{"num_key_value_heads": 1, "lr_head": 0.00661, "dataset": "wikipedia_en"}
Each number is 50 + 12 x the weight over its row's rms, rounded and kept within 0 to 99. Layers, rows and columns count from 0. The size before them is the row's rms in percent of the matrix's.

# layer 11 MLP up, 896x224, rms 0.194, rows 304-332, columns 0-111
102:40 44 42 40 55 21 53 25 28 41 51 70 54 42 43 46 50 65 51 48 59 51 78 52 44 66 38 59 67 16 37 43 71 65 39 41 44 41 53 43 40 49 48 52 45 51 56 51 60 68 27 51 40 64 49 36 98 61 68 43 40 58 64 60 53 36 53 55 55 26 70 51 38 44 46 65 61 61 49 48 49 47 46 39 46 21 53 43 39 47 41 39 43 36 62 33 48 60 44 34 44 60 56 63 41 50 60 44 40 56 33 54
107:43 45 56 31 47 36 40 60 74 36 44 50 40 51 34 43 41 56 52 63 61 51 44 55 62 66 59 64 69 38 46 57 52 47 35 59 53 63 58 74 36 71 44 57 65 53 52 59 46 55 54 55 42 32 53 49 53 45 51 56 46 36 75 65 52 33 41 38 22 43 55 39 49 64 37 38 53 44 49 53 59 43 34 39 39 44 50 44 48 33 51 11 49 65 58 59 52 56 45 45 53 51 55 50 50 56 43 64 31 39 74 60
101:11 49 39 43 43 45 50 50 46 57 24 30 67 59 64 44 54 75 47 42 49 70 43 65 54 36 46 66 39 56 60 41 79 40 40 46 74 81 55 55 53 36 61 55 26 47 62 56 55 47 52 44 45 55 60 69 45 76 29 52 42 62 54 40 66 76 31 72 77 44 60 35 43 54 51 55 50 41 41 45 43 53 44 59 43 48 61 53 44 43 71 51 65 40 48 50 33 70 67 29 63 70 42 59 22 36 53 57 51 56 53 40
097:58 43 58 35 63 58 46 49 54 26 47 57 58 78 56 42 47 44 58 59 51 39 38 48 61 32 38 51 73 45 38 63 35 31 39 59 51 63 62 52 53 59 36 53 58 55 63 68 56 69 28 44 57 53 63 42 57 58 61 49 76 52 41 28 39 49 42 36 44 41 60 62 28 31 45 44 48 21 55 52 40 51 73 38 66 59 47 38 59 61 77 40 21 46 46 23 39 44 59 50 66 77 40 53 39 46 33 71 45 49 53 34
093:50 59 34 44 52 55 51 18 73 55 56 56 47 65 52 55 30 45 33 39 59 59 42 79 81 39 45 43 43 49 33 48 48 43 34 64 48 34 55 68 37 55 53 32 73 34 62 36 53 69 37 49 42 65 42 54 68 24 62 31 50 54 41 43 43 38 51 51 44 59 42 59 36 35 43 22 43 45 60 46 74 55 45 32 60 61 40 50 50 33 48 38 62 51 41 45 42 56 59 64 61 63 67 78 71 39 52 40 69 56 62 36
099:27 50 50 42 57 47 75 69 52 46 69 55 31 66 39 50 79 38 37 68 37 48 31 61 58 49 41 61 54 43 58 54 53 26 54 39 56 48 59 50 35 24 52 58 55 49 50 86 29 50 57 46 53 51 42 74 66 52 62 40 51 49 43 55 38 38 51 60 57 55 45 49 53 43 39 49 51 41 61 53 47 37 65 56 48 52 55 39 31 51 70 41 29 45 51 44 67 83 61 85 47 67 76 44 36 31 53 53 54 42 35 27
102:65 56 47 31 47 27 40 42 38 34 49 33 48 73 58 48 37 63 58 41 50 56 31 57 58 60 50 63 53 43 48 44 68 36 60 57 82 49 59 60 64 47 60 55 51 56 33 62 61 39 65 62 34 38 52 65 42 60 59 41 55 24 45 53 41 46 57 58 38 40 57 55 46 49 68 39 56 41 59 53 48 60 43 46 37 61 40 48 37 57 32 35 63 44 41 54 34 38 57 61 54 57 64 47 40 65 60 46 62 52 46 48
102:35 43 53 17 49 67 60 48 59 40 46 64 21 42 43 41 71 43 48 58 46 32 44 67 44 34 39 43 44 41 43 50 27 63 53 57 44 54 48 40 43 55 42 36 59 56 48 42 70 43 71 31 54 60 44 25 49 53 40 47 44 46 57 67 49 68 45 83 51 66 45 59 68 50 37 32 63 60 31 27 47 57 41 12 64 48 40 54 60 69 25 46 31 51 70 44 45 49 55 39 60 50 45 57 35 47 55 44 60 40 60 65
105:71 63 65 73 45 51 45 41 53 66 56 72 52 53 48 54 60 37 56 48 53 75 41 41 48 34 56 43 51 55 53 36 64 52 17 32 51 60 41 50 61 54 44 54 56 49 25 42 74 54 42 44 44 29 78 40 52 75 48 66 55 61 54 38 34 36 55 43 44 50 74 50 47 31 58 43 62 40 40 55 50 43 44 65 50 75 52 42 30 50 34 51 56 48 27 46 46 53 54 50 41 49 30 71 61 50 58 74 64 52 51 53
105:50 46 67 59 54 40 42 49 63 65 70 61 49 58 41 62 37 34 43 53 58 65 48 35 43 37 44 52 40 29 58 34 58 45 53 52 55 49 55 66 69 64 45 48 70 51 66 52 67 35 66 31 75 68 45 63 64 71 48 72 36 36 58 54 45 53 65 43 53 46 61 62 50 48 58 34 63 46 47 53 54 63 42 50 62 66 56 63 50 38 36 49 35 59 53 50 55 36 52 73 34 60 54 46 06 43 45 45 58 51 44 67
096:67 47 60 53 36 50 54 37 59 47 48 64 27 42 56 43 44 50 23 60 61 43 71 43 33 68 58 56 66 31 29 55 70 53 66 45 38 51 53 46 55 42 67 59 59 54 34 53 54 44 75 49 42 38 72 54 59 50 41 49 33 35 58 70 51 40 40 44 46 54 41 60 50 71 44 49 28 79 40 63 46 65 37 57 37 65 63 36 43 49 76 41 48 64 56 61 65 46 47 43 66 54 49 59 56 63 52 42 33 42 31 68
100:56 33 61 56 62 46 57 73 36 48 46 43 65 63 39 35 27 54 46 61 41 42 41 36 58 29 46 70 47 61 51 59 37 12 60 51 39 63 38 47 56 36 36 47 33 46 64 60 49 32 49 42 41 24 45 40 48 67 57 60 45 62 58 59 46 39 37 60 33 42 60 34 39 58 83 57 59 58 76 68 64 47 63 59 51 67 76 42 50 43 45 69 41 47 47 62 38 49 35 47 33 39 32 56 62 64 44 55 51 34 77 38
102:53 57 48 61 29 30 72 59 42 44 62 58 39 61 54 51 42 51 61 49 45 62 49 57 57 65 63 47 36 52 53 50 56 56 48 46 31 67 51 49 76 47 64 48 56 37 41 37 54 69 30 35 37 59 45 53 21 58 22 47 54 52 23 32 55 50 45 46 42 57 58 58 51 53 63 46 48 32 52 60 82 52 45 59 47 69 56 57 52 49 46 67 28 42 57 38 56 51 41 50 61 44 57 72 47 57 21 45 49 44 41 60
099:51 74 50 58 62 61 64 29 47 43 47 36 46 45 44 75 72 38 40 36 60 37 44 32 52 41 71 51 60 47 55 37 56 39 32 38 50 62 65 54 43 55 62 40 39 37 32 56 55 32 49 44 38 52 51 59 38 50 48 42 59 64 33 55 56 25 52 50 46 31 64 43 46 36 37 32 58 49 48 55 34 53 40 22 37 35 48 36 63 40 47 54 54 65 31 44 36 33 65 71 51 57 59 47 62 49 44 57 49 43 41 77
101:30 54 65 53 51 35 25 49 69 47 50 59 55 57 49 40 54 51 62 46 48 55 46 43 70 41 63 72 43 60 60 44 33 56 72 65 59 30 64 46 39 44 56 41 49 28 23 73 40 45 26 51 51 50 38 56 38 49 31 50 58 58 76 37 62 39 58 46 48 49 43 76 45 49 50 35 45 39 50 66 42 68 73 75 59 48 39 50 53 58 23 36 50 59 42 32 55 48 57 51 45 62 46 69 56 37 40 67 49 44 39 41
095:57 41 54 52 42 45 69 47 50 63 78 37 50 64 33 46 49 59 27 54 75 42 63 36 40 30 40 23 43 50 65 54 33 27 57 45 46 48 71 54 39 55 67 54 64 30 39 48 40 42 53 41 42 58 83 49 57 56 56 69 68 60 52 48 52 54 43 45 43 56 61 57 54 73 35 55 32 48 43 53 41 53 43 60 37 43 56 53 52 60 44 42 58 51 55 59 51 61 32 44 46 38 52 59 64 44 55 53 53 58 54 67
116:48 66 57 68 31 61 47 81 53 68 36 58 50 61 60 50 40 50 48 42 54 60 43 46 60 30 37 33 49 52 37 68 29 60 36 60 56 51 44 61 41 67 41 21 44 73 54 43 46 57 57 52 35 65 38 49 49 50 56 59 46 42 56 84 79 59 62 46 61 45 51 43 53 22 52 61 57 54 47 59 73 74 36 50 42 51 55 42 39 58 58 50 62 51 62 47 56 42 52 56 30 41 46 40 38 47 49 48 50 68 42 71
097:58 53 73 51 46 63 47 54 48 49 65 46 44 58 49 62 62 54 52 61 50 42 50 54 67 52 40 58 63 35 44 41 60 49 39 45 41 46 50 66 78 32 56 59 57 40 48 42 43 49 52 50 62 24 38 65 58 61 63 35 35 49 44 53 39 64 37 45 45 51 61 55 37 43 61 30 70 54 34 73 66 43 39 72 28 54 64 53 65 64 36 31 27 57 69 56 47 45 49 42 40 60 25 45 57 50 36 38 53 46 49 28
096:60 67 52 40 41 72 61 34 48 33 50 65 41 38 58 53 57 59 62 48 46 56 34 25 43 78 51 57 50 71 62 52 53 62 60 41 44 39 43 57 41 46 51 59 39 60 48 40 74 58 55 42 43 60 44 51 40 57 36 53 38 49 47 40 50 55 52 27 49 56 42 66 51 44 72 43 48 61 48 73 61 54 61 44 65 60 51 42 45 70 53 34 42 41 49 37 32 42 49 49 41 46 45 54 28 59 51 25 76 79 31 55
099:66 67 51 38 54 57 60 42 49 38 65 46 47 55 51 67 35 50 45 60 66 39 59 49 57 54 24 22 34 48 66 28 56 31 37 44 66 54 38 47 64 42 43 42 49 44 47 48 57 38 30 40 57 41 61 44 54 90 62 45 61 67 35 45 42 52 39 60 31 65 55 46 54 39 47 48 42 61 55 47 50 74 41 45 66 40 25 46 41 50 56 47 37 54 36 51 50 40 42 41 52 47 50 51 39 44 40 54 51 66 17 72
104:50 46 58 42 54 59 47 46 46 65 42 48 60 50 24 45 55 54 46 43 68 28 23 41 43 51 67 33 36 63 42 32 39 59 46 50 67 59 44 42 70 58 27 56 50 59 38 50 72 39 45 65 51 63 55 72 56 56 25 57 47 52 52 44 53 56 55 69 33 49 55 21 36 43 68 58 41 56 49 47 49 45 71 51 47 53 52 47 46 71 47 53 49 36 43 43 45 50 31 57 60 31 39 48 32 45 66 71 61 53 62 65
101:37 48 62 49 73 51 60 58 42 43 70 54 48 49 33 41 41 53 34 50 62 61 60 52 29 25 53 53 33 45 48 39 46 69 44 31 40 65 62 60 37 43 53 34 69 44 56 59 51 40 60 23 57 57 46 30 66 47 41 61 40 55 30 58 40 45 67 26 49 53 41 66 41 55 52 43 66 55 32 38 69 47 58 45 71 31 43 61 70 58 41 31 46 65 67 66 68 65 79 69 45 58 43 44 24 54 55 66 45 45 49 42
094:34 46 64 35 41 43 26 50 65 75 41 64 51 62 48 55 43 36 56 24 47 59 50 41 50 52 56 32 67 69 47 57 39 59 42 59 43 38 60 55 60 62 44 59 50 40 66 62 62 44 45 52 46 51 45 41 51 70 33 57 44 63 54 66 50 41 40 40 45 58 65 56 36 43 33 30 53 64 40 53 43 65 67 47 39 39 51 51 32 38 51 14 49 55 37 61 46 50 55 40 38 58 43 61 42 32 70 38 55 21 62 30
100:19 38 53 41 52 44 54 67 52 49 47 65 48 50 66 62 53 47 47 59 56 31 33 55 56 48 38 57 17 42 44 55 69 50 55 43 69 56 34 59 51 41 66 57 36 42 36 61 51 78 39 35 57 63 65 53 34 34 59 55 60 43 54 57 31 55 50 41 57 63 33 43 43 57 58 51 43 57 54 49 28 53 27 39 47 29 39 18 53 48 51 60 49 56 52 52 36 58 52 35 80 56 39 36 52 66 54 50 78 76 36 48
093:32 45 45 62 76 63 72 64 45 48 63 64 47 48 65 38 55 28 55 46 74 53 85 55 51 42 61 47 55 57 51 41 42 45 38 40 44 19 51 40 41 63 68 52 49 58 51 41 40 42 48 39 41 59 63 51 54 67 54 65 38 50 49 38 51 68 70 37 53 35 62 46 39 44 57 36 49 46 38 37 35 59 46 48 56 44 72 40 42 47 60 62 64 74 47 48 45 49 23 49 59 39 57 46 51 34 51 52 59 36 52 38
115:61 52 57 61 14 60 54 68 59 51 26 42 45 54 49 43 64 68 70 47 55 46 45 64 59 69 74 73 42 29 42 63 43 55 39 75 61 82 39 52 48 72 61 46 42 43 51 58 84 58 38 72 46 62 20 48 55 27 33 45 48 42 52 40 69 33 34 54 38 49 47 69 46 52 37 51 79 51 51 28 56 46 40 60 58 31 23 42 29 48 53 37 58 44 44 47 54 57 53 55 52 59 61 46 49 35 59 33 44 57 51 52
099:55 62 77 40 50 44 53 30 70 53 34 21 74 42 39 40 47 36 60 25 37 48 44 54 48 34 34 44 49 58 59 57 36 32 34 40 34 52 41 35 50 51 54 54 53 47 38 38 45 56 44 54 40 46 53 57 57 55 40 48 53 66 53 56 67 42 30 58 55 34 33 56 42 83 56 74 38 63 56 61 57 39 58 33 71 54 48 33 46 65 39 38 45 76 44 46 39 70 67 41 67 42 58 56 46 35 12 40 47 71 37 45
102:36 41 68 52 64 29 60 56 32 70 69 52 53 30 47 28 49 61 41 47 57 35 58 68 48 47 59 35 36 44 72 60 65 23 34 58 50 28 45 48 67 58 81 27 56 49 79 51 32 34 54 69 65 50 53 53 46 49 32 68 53 54 51 65 49 61 48 64 56 43 56 32 56 42 40 41 50 49 39 46 48 59 72 52 61 49 54 45 51 56 54 47 52 56 34 54 48 57 56 53 64 34 38 58 47 37 45 49 55 63 33 49
102:50 50 46 51 44 53 67 49 44 57 54 34 49 54 77 43 56 92 48 44 57 55 28 56 13 35 50 55 64 48 43 62 47 32 47 38 45 50 51 48 50 45 62 43 51 38 43 32 48 64 49 68 39 59 41 23 45 63 38 55 71 56 53 49 57 45 66 60 49 46 69 55 60 70 61 63 56 20 53 69 66 55 36 53 56 33 34 35 51 42 52 61 58 58 74 46 59 39 54 50 44 61 58 35 32 57 46 61 61 36 74 64